config.toml
num_hidden_layers = 10
hidden_size = 512
num_attention_heads = 8
num_key_value_heads = 8
norm_eps = 1e-06
rope_theta = 1020.0
max_seq_len = 2048
dataset = "wikipedia_en"
Each number is 128 + 32 x the weight over its row's rms, rounded and kept within 0 to 255. Layers, rows and columns count from 0. Numbers have three digits each. The size before them is the row's rms in percent of the matrix's.

# q: layer 3 attention query, 512x512, rms 0.177, rows 459-511, columns 256-319
# k: layer 3 attention key, 512x512, rms 0.175, rows 459-511, columns 256-319
# v: layer 3 attention value, 512x512, rms 0.196, rows 448-494, columns 256-319
# o: layer 3 attention output (transposed), 512x512, rms 0.163, rows 448-494, columns 256-319
q459 099:096193150161125138143096107218156041071100169107153049115179154149209078152171133077119066093043104152089158114128023139192144107197143124099090114130067133085159182056164096143128154108113170
k459 091:185134200141111135171151098135153142103078123092159129101120067150156167207111095134152137136092160107108170147163106161111110094128148138111133127151107130031154108136137147113040143104195185
q460 094:143105064088117037147096157124120112147156082118114113125101065137134091083111089148124130165101117086105145108148183125093091065097140157163202128154118162092158160176114123097108138218125107
k460 076:129160128148164101110171156135113156106097139149103137101126137096159148160083083104130154145162114115151117089105114120108143127176148104140145138113141121187122204145120160137127143174076089
q461 117:141124172126125122149132097061125163149132084098105133107087095134111116100112099155084140177160134155127132104113153131072112084050119131136202126115148090136171111152123178086155107206128087
k461 164:139080071101128119136105128132174152139166063134117152144086084195092073062119128175142113151118133119109094128137149123104123155075153123156133122121161099155129111154106141153175145113071096
q462 098:124086140095079145102158095094123102165146136192090114169090127141131101147093144127165174135121105124158096111171129103164108105088105152156131122125123147168169107118131121123093159086126125
k462 093:141145132110135097149150198173148095128133124060189099080133136098139069138078139156129116161217070166096071141157115151075156162133145146113145150130121119155129117102111130096119185071094201
q463 090:095121164148087079127113171163139167116138139118133176119159093109139142173137144108121068145151133123151096079152083195146161150137149145098032147146145121139167150139160154182207122094123115
k463 091:112079145121110166152107101183104128133112146141140096142096069195146098105095096143136124120131213094139102166118188148118100069075121147158141149109120150215162143096113165131147103163125055
q464 098:180122146152117163091149091145107138132108189138113061119123120162094064122121137048145100099146105161150127142128150134103131124123093119098135153161129078131082101114129072205141114141177125
k464 092:110134158117118091129150138152113169155153158120124128142120192113164170093132126109154056182163159154105116052116148227129124188151114138137084099054150104129185045162141100141133160167165157
q465 096:129079157134103113211149151176075181139183077142107140107129144100131158088082078067103133149149114142169108151118099185117140147109159168145083141100128157174110102142068144074086109168125132
k465 092:118112109162102173122106109089148102095073103100168113098141151108168157126146111134118131160100223118127136099140141138105096050099137104083085120103120141164169160059109121157102106077139132
q466 093:139102169137069121209136165120107128041156189163108146158119113143112136224133073111122150141144124105095119101137195167153143113156123150162095133136151119086133154119134145096088101107124128
k466 101:142200164128175067066104124137121147147102101121133126070082146115155192108194108156174129112159117108123129147103104178137097092091159142182084148160138085136125121130071172107144122161154108
q467 089:111100143113163159118157087088083161132034141126125072150118109136139092120175136096102093102139139111107098139171139124132134156097137071111102130127161106133111129099143151151099150082106239
k467 093:110084172181184166111128106122155116156161162150119134145095102160100163119093061138060090042186174137139087125159161118141135139101151114163166130122210113117147066055068130133077121153136137
q468 089:089153084132153145052126110137152146127131160134133162117134156091057121115091053154161095122114148044193125128125123146154132145105108163127125199075152168131181060110129158075133208159134041
k468 086:099137103109100122127119113102144147107148159090046154152129078122165109132163136112129118055134111127100147170142087071102145173164126117190186132188142117205099083111152071123132076113131142
q469 094:108112092129137124101200121193112160153142130195108144139125173094125109096062123089106133108155129072089195146117136102104150107123140145153122142113135178167054084093103107158152086106125182
k469 082:097124179129163118138134131122159143092108117130170110173133152100117143149173146098048133131147079135189128110166109176113179095178207075113145145151151119113123092123161084126139100168127108
q470 097:105074184171067142156101152153110089125134209123148113142117133166182131130168118148094155136134096101157141122088115159155112155205139129087144148100126128101086142057181157143138137050122139
k470 092:173083124153141144138141186198119099129092191169136151107148086066132072073144115185175142124142069123126107094110138147062150196076199098123087098109143120119162148177146149149088158143143114
q471 099:085158151089052140150143162117113147146121125107134070094137134157117092095141136136160068146076112153092103159076191131143095135112121178146149116159125118118114102097185107155049075176183041
k471 094:184241149170206112158115129080141126169068140077097173144114122151090115157125140146162139124117108137096150110144148109124094108098099154133107131116202078081161181143143081117100145150145125
q472 088:151097113112113165121191046141106091162139077126115126107134106151106140135143172143081155077135186122121083121165157106116153148099138103123091188080120139082109124094162126171181165153181178
k472 091:084120158177132113158098091185176043116167099132097167125088150143092066162153110134092106128131152123139089151144139126164094193165082193120106078208111147099116144135138123131148124151132113
q473 096:082182137100149163127091118115127136173102070175136105149123089154107104089115111133163117128139172154140115123084125077106176157118082101103099168119139106150035114100153170116143118078102106
k473 090:151161215153063126130126121133135113164126177184102143158146164151130117064142130142187152108182139149082106138083083108116132137145097116105122093160145187129096152121155145094186138078132163
q474 092:187170172155170180103171105166104165080077136151144112095060095132114099149063149125117167113152108126128073133094119137118103148141078136104182109139118108163153138117198161056146185107136168
k474 087:140060167078138116064130108079176101110113148063150092136105117129112166148209083114099109118159136159199173109139156173178152144123088076124135133171168082152106161097084063123069167102076102
q475 095:164101177125129106165152126103125139122135139072144076113166153112147168155146113125155106170106147143147127138090158145166080120075147127148112156119069160142112116120145072161107127166156146
k475 092:145119087136064096105096129165114176139066059133175112131040113121161153143159150152126109158179096132090106107200127174157115149109155124117080104120159099108139133148149152146142171150084189
q476 088:104087173143070110136149165128120112107179077132143190120131163169123181065190127130146131121142085084127153094128137201150122121158177136104145164120120137142144170148082182149213117111059213
k476 090:149137099097165163131145135167122148123168138171079081124157140143190174154091084110106143171105118080113067148086118118135135181101089126079149094139117167151137098093172143129204106099115126
q477 098:096132047141120139052132062148145122119114140103113103135124114163138135187101152155157145084105138110132130131106079148120089107119091144096097147100154154128116124094145146164139181158102073
k477 095:165139079158137175098101071117146138172170074176032150114113118107145118155117127135139148111109113104152156111091165150102134162122125142118100131144093146129103095200144104134135165168160120
q478 100:138154067077118170143152111093166138165097118093103125110124180094144141180160029137049231109105167131131129132140103141085123135185142134158117163085118131184134103093102154196130120135129117
k478 092:139094055137143174121097109125161155088157120108090140073179106133057122106117118072088167121121180145186161121141133167152167063166172098166119103109083208107151096115092149070137121105141132
q479 092:106169179123109073148130141148152073152205117103073098125164153113161127084127181182151144144080096165147131119128164160168128164080095132076174195085095118157099175112142118112139136201176084
k479 091:160150117133133160193139114129185138099101131158091163135161161121135127135150129091169137165175120141109103107085059140108173133168136138149107118080119142114148127122146103089111148140100150
q480 095:092172123125163135137204144109150115118093163056143120169072103084129135113085213176140153140098128146128111142134152094169198063144131189186143114095113141124152089127147071094117094125120087
k480 097:119090156152141098131095134054191121130145142203153146135147097142097118140160112104160147112113134130137126146144166094177060146115110136130133110119146158081112127094133139133166161075133133
q481 087:154120081108100143111088182092172140120137140084156052116114186091114115172099182140145120116081163171103141123062110163148165112081120091133109102188112166075090152132126157126084168179166116
k481 085:088093152152156133145170100059197086086156098133101099122106097133142127140195180090100131108175142094110117074169122164142172176151100104137130144117120143130180136106167132122111120113144119
q482 097:136103171137100127145144078144119124081178146026192076112192097061093148079172156101158126100134193130166099105140102121112143187142136109132149057113088115165154132109121137141136139143104096
k482 096:114073136098098080166127199179069146096158133129155101130169167098100143157119150127128118166137109120166123162080134138181125103107176118105132136139105132091078150128101127183074114090180132
q483 089:151138161113177113138156167152162122136152177158160172176116068084072142102073135165104165062180099137102156158136118150136139151073162097133127149094064146159077101134111074135143112123144119
k483 092:118127117157110137170087148121146154107133128147224105148101139127119151106170132140149100137111142118097148139136101162123088178180201091187126136079138146138131156173176158075128118139078151
q484 091:125103100057082080151131104080087146096068095091127127172160154153186134126133179096113113095124098115138165122135067116107113129119177132136101090121092179121126106107089155091129137080142151
k484 091:155139117116104164088129120161179117146139074145173130084144113141098125125107070181108100201188155090155137118150137144189096096079119169159143180088108131128160175114169110121069170080098166
q485 096:110168113175134152125128227074170126105154173104114099188164155138071184049127159128228110071116133187073102134130086113157090184094131146085146111117155110166098169105106143130057039156103168
k485 091:095179075190168160166130108084102151118152098163093118138061202094064190128151201166079143170127110115088110121109123108135150106128100149082170126101109163179112190152114135109083031153169099
q486 091:169129168138102102107143131120152101067099117113168085153096176159153172076108178119137078064082135099123121176120093091085167173081049164129157069146152115171158167193192086075148168108155143
k486 084:116114142141092152163114124149146133107158147207049134138127073097141117094098156137115080141126116100128146133056133140181140209144079112118134108077152136127150070148121146203147152126120114
q487 096:138109132070102127111146148125160094116150162187184193132092103115144124125092077120093147076106118144186100134140151106155151143135058114134137155129146115163156079123202160158109159101138108
k487 087:115128134108084110152089126123133162123157065136132057139101160199116132081157112122128132075083114164186149184055137123161129131110158174149165171092138179108163115137036127146162159157136147
q488 095:134154115099097129162125161144079138136155153126134070131113132083105109106173198146122101109106046100116137072183216063148170184112111118153151126139114086203122101175094120080129102170102088
k488 087:058098119088179115142171135061124073105104091122105191196161110162072176142151074100092135176097107097129114095101109117070101095118129127120108135167155192181140116136076096131175159082105135
q489 091:102101062115164110175221125102126167143065136141127134117120131128086139159121110142073188121137134163188070129117153161112128097108131124133134154152124139120111127130145089147130107083209150
k489 087:156102092142149124153116131177064107139147179073111142108125143163134088134167072131096097154191137100054107113169133142159094116116164140157154146062138102087136123089129155076125140157100141
q490 096:112121184126155122154144111083148134109177132128130156094196166141146132086195153124139099159122108131133193146102135089150153127144133122184135056122081138084114101090111122135129134116138113
k490 090:125107188200147132137136107113175096130141089137107136081173158138075157141127065074100109052117095122150107106032108099158115211107108150112147135114131132147124169065165101091118124135131158
q491 097:151095158112067106163128140126107159177140061124113156129090196177120134097129084116085113087116088115152099168120132106160138040178193094156177139097132166079131134164083138152139139102167138
k491 089:166100113157160127149200128253161124079162133054089184102122153074171132176130142084097147095111142176047145134107046147086201132133124107134145119094144073130111137146125163090110117115136099
q492 091:132125147088175153113113098123154164104154152124099099142122098136175087076187152114137085127133107126156121132132108092136104123122142110166110090155160169130156089158142143123171140152147118
k492 096:164103149131119107101105125178130087157200125157105124128165153100096181101123116128195149133140082179148103135088105088099090117180122155124134155154160116124164147153183114134102092085162109
q493 096:121106117143094177124076110133141118078080145099179168126126115110158203157166116120151150109083188137141114109066143146146132132116036104108095128057080175130121142131115076160167109146136160
k493 090:139148098151119103106141138170119159153165154106102072084121162097191165156129133163139153187060108130111144121147061098106131151114206155172125130125163144149180108150180176114146180112179124
q494 090:167112160197149111193130172155093136109134142143162077113133103129134157120114105133153117091127134126134132093145124186143130098127114119155081142080083145104131074185145141077086171151072117
k494 091:055121128109122164117160140116099134158072134095040138085144150158161165064124105087077124125143100106179206128107162121147093157125144148130104145100062162116196149122143102133149106141158115
q495 098:177076188112144201123110120133132134124063116111086162140122107083119153140119103120135171111152185167140125059114129108129110157194057162085095136139075129122146109083097131110111125118113135
k495 095:088143160187090084118125190114132153114160094156178118116122080135147143124153162187131087157154151123133127144075097134087104086126166093068092091140119177131197127131181132085111124104207152
q496 090:075111111136086083099095128122134090094135092109101084150085124152174062144149133131131144144149094112110221105118134117112113139152143075129114058094096167117094105082185123136118088101162116
k496 088:115101163184187035149161126131108158158147078142163141114181131147128154128120131134108178166161119146128082128081089159086113124116097154171117096137101116147178105144157126156072115136144103
q497 101:061117118137169166091077124135118147121168165077058132150142049146089135181113150173087087126118168089125157132123167142170105101104140112139176069114162145152046112150176111145136139128129125
k497 092:104118089045127075107119125106099118124110123139130144125094088170148086109116154061156134160144130109108145148115136145129082129138160128119130131114121145108145109136061158103074138113140100
q498 093:167078140167101122159152123148116093189132099096170102180130102092121148104143087080110150152086135133113122149091158130159120144152131117154209141164127144140091085105073104155137109164125066
k498 087:148159153159150134091134117144205046132187092113154172123116096092140138156132114119131172076139112107207116094128114176149128130119166144139110144153125146123117181159074097134155078180108123
q499 085:193113089129133142115045126124090100165106158129091095139112170169160078125109091121086110133115165123143201092154107120133090133112122168160104060178125124125140102093102059094139123078124108
k499 095:120166121087106165092149154124118112158110138169152115115137161101098124076086092066087087123133143125131094162101116147150113108152125122168166164183120166088167098125110102148112162074157110
q500 091:123066164116078075151095127102148100138178094156100147094168108101124100104156170098115147165119090085180120171164130152151152109154119121203151202096082124135167107126133102120085052136079138
k500 085:189172156071065088164132139153067112212141068149147141083148165207159136157062143173091177152096161127130117116121129176077119100123104132170129121186097137090125125155111137119126141084054093
q501 097:130130192164093098133121116137152146045143152181093105144144126132088154178156101133192156135151079148132115114140088126192106151217096164166109167139170124165093130152162096111170130113157129
k501 092:168165124142116136090139140063120102106138155122110123116117167140129094118134112133087125158081121147076141112138172125081089156087108187102141112157137163151105108139111128171091147137095105
q502 099:083157095088106115125165081157154123186125169107130108078090144080050135135132101141093136152127165101099103124129143111140138121185128081128192132129121136152081106105123106168110139063148107
k502 092:169120150174100114147128114158149102147197111163200092139109139165114092160153099148128134135107141046149118112166132108113109116095117127161157170099151173141122107116084104116135125129139133
q503 093:158146098124136165148179141188110154157075114089127152080128177140118154097168096076184079077114188174120094159136060070171127115154168163124123123086139127149124155079166157120164089086157116
k503 089:125135131148066126206128090089112155076186190192100137127161092130134095098098098084107139164098096126169103149098147128139144171022102102109117084113192093149112158092141134042131093133146143
q504 100:138098153149057126128105177083130090092121097174108082130118158122160089139090078124129143139121084108069131097081144133107139101111113140089214159088132115147113107160123104125143140130160128
k504 088:099220096098169139131145170155142143063178159088092144126118128107193112124116100144140165137112095075140180105125115174100127122130088101149128168128082140160117066111126133099156134150136108
q505 092:152137105118174130062187101137134157115087157094083095137142099131151110147152161128138147179032136134134127121126104099142110145140106161201130126176129105133159135144072143161107142154078155
k505 092:178165059127125133084093119130205118154178173141104163159100121086128174167146086166134101101123142124135121076142168185136097096162137062128109172108122131087121184176111134108134139134127203
q506 093:106123109146104133153115186153123142141169094153079180079173192160110110062150178105118131228102154140136116105135116126089158102174170158122123092051125131196197136095123161153126169077138084
k506 091:081112126165120153153106139140152084140119092108150137152118126174070078168206133171124120108122154139044070156116087066126173172046155122111195149161118134156109143056131148166134084104172125
q507 088:105143120141152159122147150099077092156125131134094127105112187144097117172140134124099141147117082080123152120186147093151068146069164140163125127097147090145171091144107181165127052072101053
k507 088:187123077087101136165101197152155138147116094203139186162122140190148128113125105140161130147089150114149098138085118180193123099164146143132148127145146179155129182065076175109123119089063174
q508 095:101135186125167130126188143141164128136124131131132122152118164108076100144109115129119131172106158090098099136115113167123086159115153134133091194147175084162155155132097118111077100108130150
k508 100:132094117106199131113057071211114143163138151204111135168140181156141091098126119215148103163131158055133115152145158115128105105091159142124115070148159175146097152123131136176141125156120111
q509 092:118129127092165127080140144095157055037176151166188125140138139138083143143145172131121141153094114049070104135107127157075113059105106196116150080190133068182085096152144173106112090111134150
k509 086:064163113109121060103102124164069149094072139101090092106089137146117111144200149138093131134163087154121083087081148115143095103198119139084102108135147158185151127079094071115158120119126099
q510 101:170143112097133141150113165063076173150060137114124141130153186120046135097153094138122080105137153129098106111121111122098143117105131149128111122125166073128125186128117141167139109128164132
k510 097:174163158100180120092145142171086076130109120093197094129117151134176078095169130185129124167102063101127091129116168100155109168140090190084094159155177130096126087150130131058113143160095125
q511 095:136072102141139168135133097125146134092110111078144124111132121093160135139163144158115176158164109152158098140130102159142184129112111156163150155129177135121110112169164154080131170147165129
k511 097:142188162106161113153097156057146116104144167120153172138106117122113148171068092104156130135159175069083127177199175140220140149131128118153196114138141125104136112096088139145162119113130120
v448 101:168064108173154154152147159145114093125146109124116203144106074121126137159172124144077233111090110121168177102148091135140120180182099161118093120129109097116131150134084123159127065077135090
o448 112:151136125146089066141119161097019101051152107112192142131128123114100143100109116135120082134095091099125121150161168105149077162200121069140107142161147118144142147074098145182073063192127131
v449 096:149049096156117124113179118110099192135112121083129067071129120175097137177123119141139131207138102114171153113100171154145167136081087079096124136149105183115186094133142129127184176115142132
o449 102:149075193098135169170116094125190117135116184128140090181146179103078103151099100099142091099127121118113139168129119121107103132104107096132135141129133135090147111099167149162093154105106128
v450 095:123136162094215096156107135139118100131104145099142122132102166131116148151131110115144130135128136182184128155148123146163084129165163198114107130122167154120128132210182136111084131156141138
o450 101:140144145095168123097098135122139124154088126140133157155102079133090108144137120117116148156134091185172127144066124153093125082119194125106079159125145197162075122105104164188167188129070149
v451 098:119101164136074118143150117119184187089136100135110047095100109141102160095123132140187122095130136102132174120150213182100116128116078073110097118110128074117048169199121118124130167129156155
o451 103:164111131130128153117102097056081092155079128112124100132119129141150151120154112058108165079123162126158149143132112086110161102056085107135140120105148148162086133118083195141074132154122060
v452 099:146141162169168159109140141182112147051145145176165122170157187136103102095136123166115205149102176105091155168137153119151135147110092117175105132104141135158150143157099126100128103072155117
o452 106:121150124106107121135125088150096104121152167108093133115165085147050064093088139087129092147146122153145077075099132062163156174114136099142078162076135062149121129147135097062101119083158159
v453 089:177145169120137132123121128118098126152192110151139137079116102144064093113025155112087131131091107081120201137164078116088139098115108105164078138163166151144167128164127107158187185131092129
o453 097:112161166182170103167166130148101158139155180087141131149133197084117188111102205145141174110080099165134077118037108103142153203118124159149151099152154114089110104103121124142136115167096067
v454 092:190099138112105110095157105093115150108149127196127103140170155096144170093077143136114151128204151101140216118100150153122117135074145158126058146106142159159126145153078179171130159198129127
o454 103:154184113109141115135102160075113126073094109162117142137113161106065151117176136151149137140116147122094138059159068151153127096080141119169143112117139094133080154101096111096163137158101095
v455 098:141108137079180118147111167131078169184078063140115174146132091135131172182083144127149163179132147136127152100158099164128135158050145129123114130111130106128149102154136167161102108151119120
o455 107:163115147151151197174106136100064169145170128156097101104128140163137157108113097115134078188104122138105100129059126153181133143192064136132135113096111109117143130129079181166142146079166097
v456 103:110134046131145140158124125175120112103142127118195132162123135082175191176095133150143132130154120102086129120092163156085111116130160131091084176105188119159106137103086141177119129162095168
o456 116:150101178104131120137065113143125069172122097113154118149159149156181073128140119120147151156164138077117109111114112172118128140135127162097190103097113148109159151090122113167145116154171110
v457 096:151127148120150153102134062052172207163109152148085169142069148152126153175124154114172190173145110143128092106104139144192106095155127130153095111142091124086117153103099091127167089090116144
o457 106:185153142091106108148141121076193227129186160118136079088151123072123150124155083146099150115190186116157156133115148123110150133182085130111146104095098131079138074126175150148149160156118097
v458 094:151121140145150125136138118109127091105144160148120164143134132106179135127191108141162167058197139109126134093055112073115126151121104164160101165056155142103105194195107172106198093194130078
o458 102:126105095114102145132139196124160130070103131136211150086149127093118127165142084126111114184106171168176113084105170122146159151134149115136083143133111050207124079110125122133143127125122124
v459 097:067136101096134185103162167148103029087175149101126141157123183123080140119184141137149158096190132128121093073168124117147124106126083129147197073123132084183108169103110104161151146142091125
o459 107:156087189100107155183180113117151132140131125123175163052155113131153098105092128175119121118198123105135141171132075047160191148133132042109098100166114145177137130149129103139155142130127184
v460 096:113138117111122171151069149103112158096110114103113107159142122112103136149120160140121123120089181046081107185151187074122156090164123109155187082184141176136109132147132102092139148183084170
o460 108:153140123129157187126173106159152159114180183115150095100143109117139103098156175162109157119132171100145110154121192191132079094132099199140193091187086132163066162155144092148096131160143082
v461 095:157097122066146167028141154177108137110074110147103105095124124203101136127179105150114102192152067124146173131206102136127152170128107128171139105114133138094153069119141121113143165141077162
o461 104:112063130127095160092142132109141086155086157133114129151163109189139171136143128140146086186084155152118097127114177140151152161189128141139131139178147087173132146122155119120162101137147142
v462 096:137101135173159122179120157190169138144128122169116142065143075142083146156117141117160120129104068137163148122216120114094108135215154126131100101141130118145131109156124179095119083161098178
o462 103:065128134116066094061098076048120156084097130073146120096118120105125089171129125145146128080086105132120120111156133124147130066123096182129146119120086107149133129078138136105150083141119130
v463 099:106163155138158084111085154156107150101131143117191089162169095131115083068140127063108125091127137088131145153134130165146098101143112097130144177104096156073175122122108068101104135085120088
o463 110:116178107140116156127094123133153118154128128104079148158130108142113085124137115114177111123092170136164168130120129187119167110178126148158120126187151165168066165133141189123117143119127141
v464 097:096118098143136187095197142043108101140183094140166135128152154167137144135161149112123119128130168166111075074214076141132177146138182135117114167153046154090161073093139128109106135089117135
o464 106:140126185131113134177162161111082126113121165169111104115136131135144152073159145086131175146166107132107072122208150155036095087131123186116112129118138078157099110129179094153134119103158086
v465 099:148184134136125128145075131135113096137097148161114125109167155145212088086140167103160109176137167151123125141130169119162061095102069090096154118115129154190108123083099132088142114146159079
o465 108:086077142149170111080109124112150145040189100112154084178108094073118207198153096078139114166149182180171216089158090185174130167150184099128145184145114158119126157115136119099128208113106104
v466 098:133157110124185104104128124112123066126076113088113179192155122134135158128172101158134118088130105201074112122149113095146121105096104172152170161028159098119116138166090118101129120156145173
o466 103:110149112124100167146104152128160176147139138128089152112139122145106095056169114135155128117092168138079167085149134096165152153114114146070088091184118142113150104111085071145112110087104164
v467 094:185160147109118097115145098134117152082168103103128127102123153153182141111221112103185113177044113122089168069146116215121124098109085129120151133136145044075142116120145139134195157106096155
o467 108:104175163087140120090137193160082143131137111117124155156149111188084152148044136160082102138094144132094123103090127118082116111139100170095086169131100129119097110181095208126128101099128108
v468 095:113202105091100127108108194101150137154151114114115093109180187078173155130096138116121144099132104160109147058186076130131108139079129187100180149111136119146100137122051131164128136149126064
o468 101:078000127090170125087199155099156112089141121107066160112090076136174115120125118143131082145099137137175153115143127164108145156158157137151133127130162100056123093157072108124147100132060114
v469 095:135194131113140122172089172148128067146137093141110121081132096166104069180136120143105155142106113163094122147161201116163166100170118179086114176207102120108110122102117148110126159160131130
o469 105:117097054143125139105121155133130099150104157115121155154065119124141108072156139079165172164117101143150159191181113101103112111103085139099111113113142175138148140148157141156122114084175193
v470 091:123114141073198127136072128139155160138136093091166097116114068137136153125122176138096138112156130166132140154170107119112099115153103114127075137130083210086130152084103120110134157145076142
o470 102:104146116128093118140119071110155195152092111139143114130118110150090162083187150092096151138083220157120096088115116138099142147080110166132155196162124202119139093156193139172132104039171097
v471 100:129126149132130146124102145129112145060125173152166155175178149121115171140192099137140123160194098126147171125146119147128147118107104155132091131141127155139174144071183152103095127092182143
o471 108:154178142106104149145153101122136154100067097110184108125130069121125113094122154147122150090141175157145134097109138143132105135120133122148140110131041103162157114120125179061158114148075119
v472 105:116143086106152123154111132152128150109125147091163156199160089161175161133108118126086059065159120088131161165170106112080125126115128113038142143075192099142144153140143140120118095101137155
o472 114:107156126124152175131130177130108071146187070128154162083087130189131104130101100115102139115132116163152146149073120096091126117125168175096129126147159177062159075121133154108110107139148161
v473 103:131129126127168093114070096141126115161141101182072129081153166111138122125076113101141110089086092117205092109103169098144152103141101141174113134136168081183108166148118124231127094172101143
o473 111:081133101119166143139136113122108104123124099122197194132085186162177083085157102105145153143081158152134158050131089138139114120175130144127100153104154136168135112119127079174168146123193128
v474 096:157169178117155146110110200128159111157151145129111133180081113103105170142126125137126131132136139138127127061169089098154118096192128103175160133142196087155141145140117128114177090127154158
o474 105:095115148195179169114138167107159159121173156104107141067145151125120106052145122089129142122125110167154066137152105130110103128071123150137113150069159139142103149112125102093152166158121239
v475 097:089076161122139165121120154116146102164152116144051161174155144149136074086124111117146096106107136103075155118185103083096098089092125129129102140114098097144126137097182087111110137064149166
o475 107:166158106168096148123167131122138091114112111124124127115092122108103112153170123146150127128096077105121106094109112163146114163120134178077150099220123133121097122110098196122171170115182153
v476 095:103119107138137176131178112091129096076153141114126091092126127158073159114150137201071173097124155083133112158186125062078152135151172114170150124159178130159149117190126146140064084118160158
o476 105:160177128140096066125138156110132082136143158101168100102105087155130146172085123145094037120224069099097161145143091174127175073146131162156210110118130174139098153108177139107088164132145143
v477 096:084135137135089136137150192143143161117139130155124110109092112143118108155136109134122130155166120131088077136115149104152138070151135120055139116141154156126104168111127202048112098156109138
o477 104:141073130199127113084153130180139085108071199147158080135074083128149107068163115163132106155168154151165145157062110116147093156151113078110126122076124102114097114182084118168112137051130147
v478 098:109056146150174131096120156101166122113136118148112150176135174169078148169077115123120177121090086129181143127113132127136140070136144108128196121137217131206242080128163126160154086151143137
o478 107:145139176124143177123103152166119038106155097127133113123122190075199142116158126086157111147101143102168151169103185125132135106149104078105141092132113114108156094077121168151180138119137173
v479 091:157091157139165110107139082155111131120126135163089142119141171131133144122149167153080125081133132139113127098053127128048098131118138149065158087188087112152073118099099166110141151124159132
o479 099:098200178155106202139108163190098158095063075088114130107157156158131143084134094110092103119125181113050092088135053151176119132153152103073097110126094108158138124082153109171169123123117124
v480 098:175105149087174099122179149127108143168105119138160160110150098076130109104155124175166109121157133135086147116104175142127170125126184109152109079104072144030128137120152050133082175092125154
o480 104:130100121109118146119181118148152119093114095170104066112109107189076089154187096136112133138102099064082089167164130088160104130141089139104117140181191119175140121144160177169141136176119130
v481 098:084125112123177117094124095160105091149069203153170093092087084144138146114150070195210070133063134114147159091149168079091103145118139093134114144134167171170182132152193104155060092144143106
o481 107:151098152129082148146116172104133123143147233086116143098102119142094118107140102143116136161096134111082150139113124180093131074147142070087153088121148120134097119162118099183093133152120140
v482 100:101094084145147106134161174110111121070133150163171136166138123152131178125086137123168134126146108133136126146151061123131093164101107136203038085129105136154132130112120103140121080078114133
o482 109:124154136102153154136082149032200120076181127114110223125137123140083132100071123134111111158136187142164126138068109134119150137175112091157158084155158147100159144138081155154102171126155101
v483 094:177114098112097062091079150070104116158153156148087095177127162136148146096051129158089113107126115108074098133128102107087114084106096121133149139140142150166124158051198111134160142116159146
o483 101:122138131136159159140156106101125165099168108166079114092123169139122137092180118086102140123106167105108134181112088154173183135158178099123142148108111115127115112144106079150110113125152093
v484 099:211124136154167137210147137152084156136098096126168184123166095085153134175144142063139141159199114131144095138128083192047038105164143156127140140103163150094100135118116174076148119125127109
o484 107:125112129091101135124107121080109163137164162096088109173102089118114099117124100167100124031108063071149119121091075135099178072110132101085161144133066139110133102129145139095118123125114103
v485 094:120073131124130205143124112099123076129076139153128135117151118138173101122094150137132082158104211100154124142149179105182139142126081179137164129102119097129128144181187134120143115235068088
o485 106:149122183113092144131196037107127120135133124083106101147154166137117121157155140084154137128145140151115168049101163171083065099123170192081216130129191145155111132122110099175139143136165154
v486 096:127147103129067123177190140152103161113156112121168115140078199136160097141161116171111155184072119118148190070149114167089108125142154051125156138107064205084116092124078140164109118159138133
o486 106:142068146104133114143168119131070198127117137110146110139162197162111150144125110155192110101144154064129130139123123080082099157140146144159099138114118088094165154144160103117091157140057150
v487 098:130159130162176074087102129169158136141165117116124150133087160105139141145092095178121101072144097165071106135131126190117121146147120130155159104161145128136107178141126181075167149139099093
o487 109:083190164135167113178101145119155092138116157125096110141165137089175191094145152164127130063110091166144103116097118163173125142115139143109092114162145102028130138156133107135146138079171077
v488 100:070107092109204112116157131134191135106144184113156153128063112125079184110127116128095103150132128116172099152081157144157114114131130108115168161113155122126208173156157167114084097187133134
o488 106:136179142175135080129088163169157113117105129142064120161064181115112145145088114172082101098096113116137144155135209116095054118112116140110164067142109134135080154189128133116134125151144141
v489 097:076104185154118097186135109082059173108188117115120042179135093105150124107129083152172070125174150104121171149118099104111128123176126073198059092078154110164159156134123146166171138128169215
o489 104:134142093162160164153141094117152101148207114171105046095052100095117151128116188170145155177064134067077105135113149102113142138145151159139118163085126088157080157131124180037098117147091098
v490 102:139154095144146158169118143131129177142142117130116123091172100155160099093061130136134132112152147070146134093114113166146217165103111141135112068128082106092134107162122128110134109117149077
o490 110:193126166178065134145088059117106080167157147167122107072160082172134141116102145101157058153123100145149060064109099146088110109150104120139156116090106172146086132134063133172086141109091126
v491 096:086220202149136121106184109111120100125141132126128154094131104152165125051159176208114118106170155172099172137181151145119214143141084055123163128114120155104141154157118137126143159153076099
o491 106:133106150106072192124138121173157152131127143119105110129175135142116179169135171164159192112144151116077178100109121136126155204096165162145083098107086113170148088104123113117155099105150168
v492 094:090091113041148148114097129120074145155098135121125153144102179171164126124069021144078097105116148140123136094130146135176146130147152059103162135135176153158159142153119109138111124124125121
o492 104:141135147093117110139156123134077133125063074164127132165170188162127105125133170137124120190090120112159130151109069144140122132166111157099126124097113127101136146091121116155128076098147147
v493 102:150150145091111051079121197165053114146160172134141178097156110116194122172156170143158182140103084161114158218177107149134074118136189111133145120160151104090131147121166162087102172067137169
o493 109:141137147114149141193121112103138133127171132094132130121154086167122136141135132164126092090112155125129128132112127131153166133093103063101102130150099116121110056095105166160122117106170119
v494 092:149145158160115146125100140077130204126115154147120092161074139162120121188102113110119125072117153076181149190172129122116084101140084119127095098104185108143139140108116133129131124138179147
o494 100:047159112151198128160118124150127128143157102075141065104080115120127173081124097086103048166182132160087113065064122094069187141130113115140183169168117179142138072146087115127114059105145104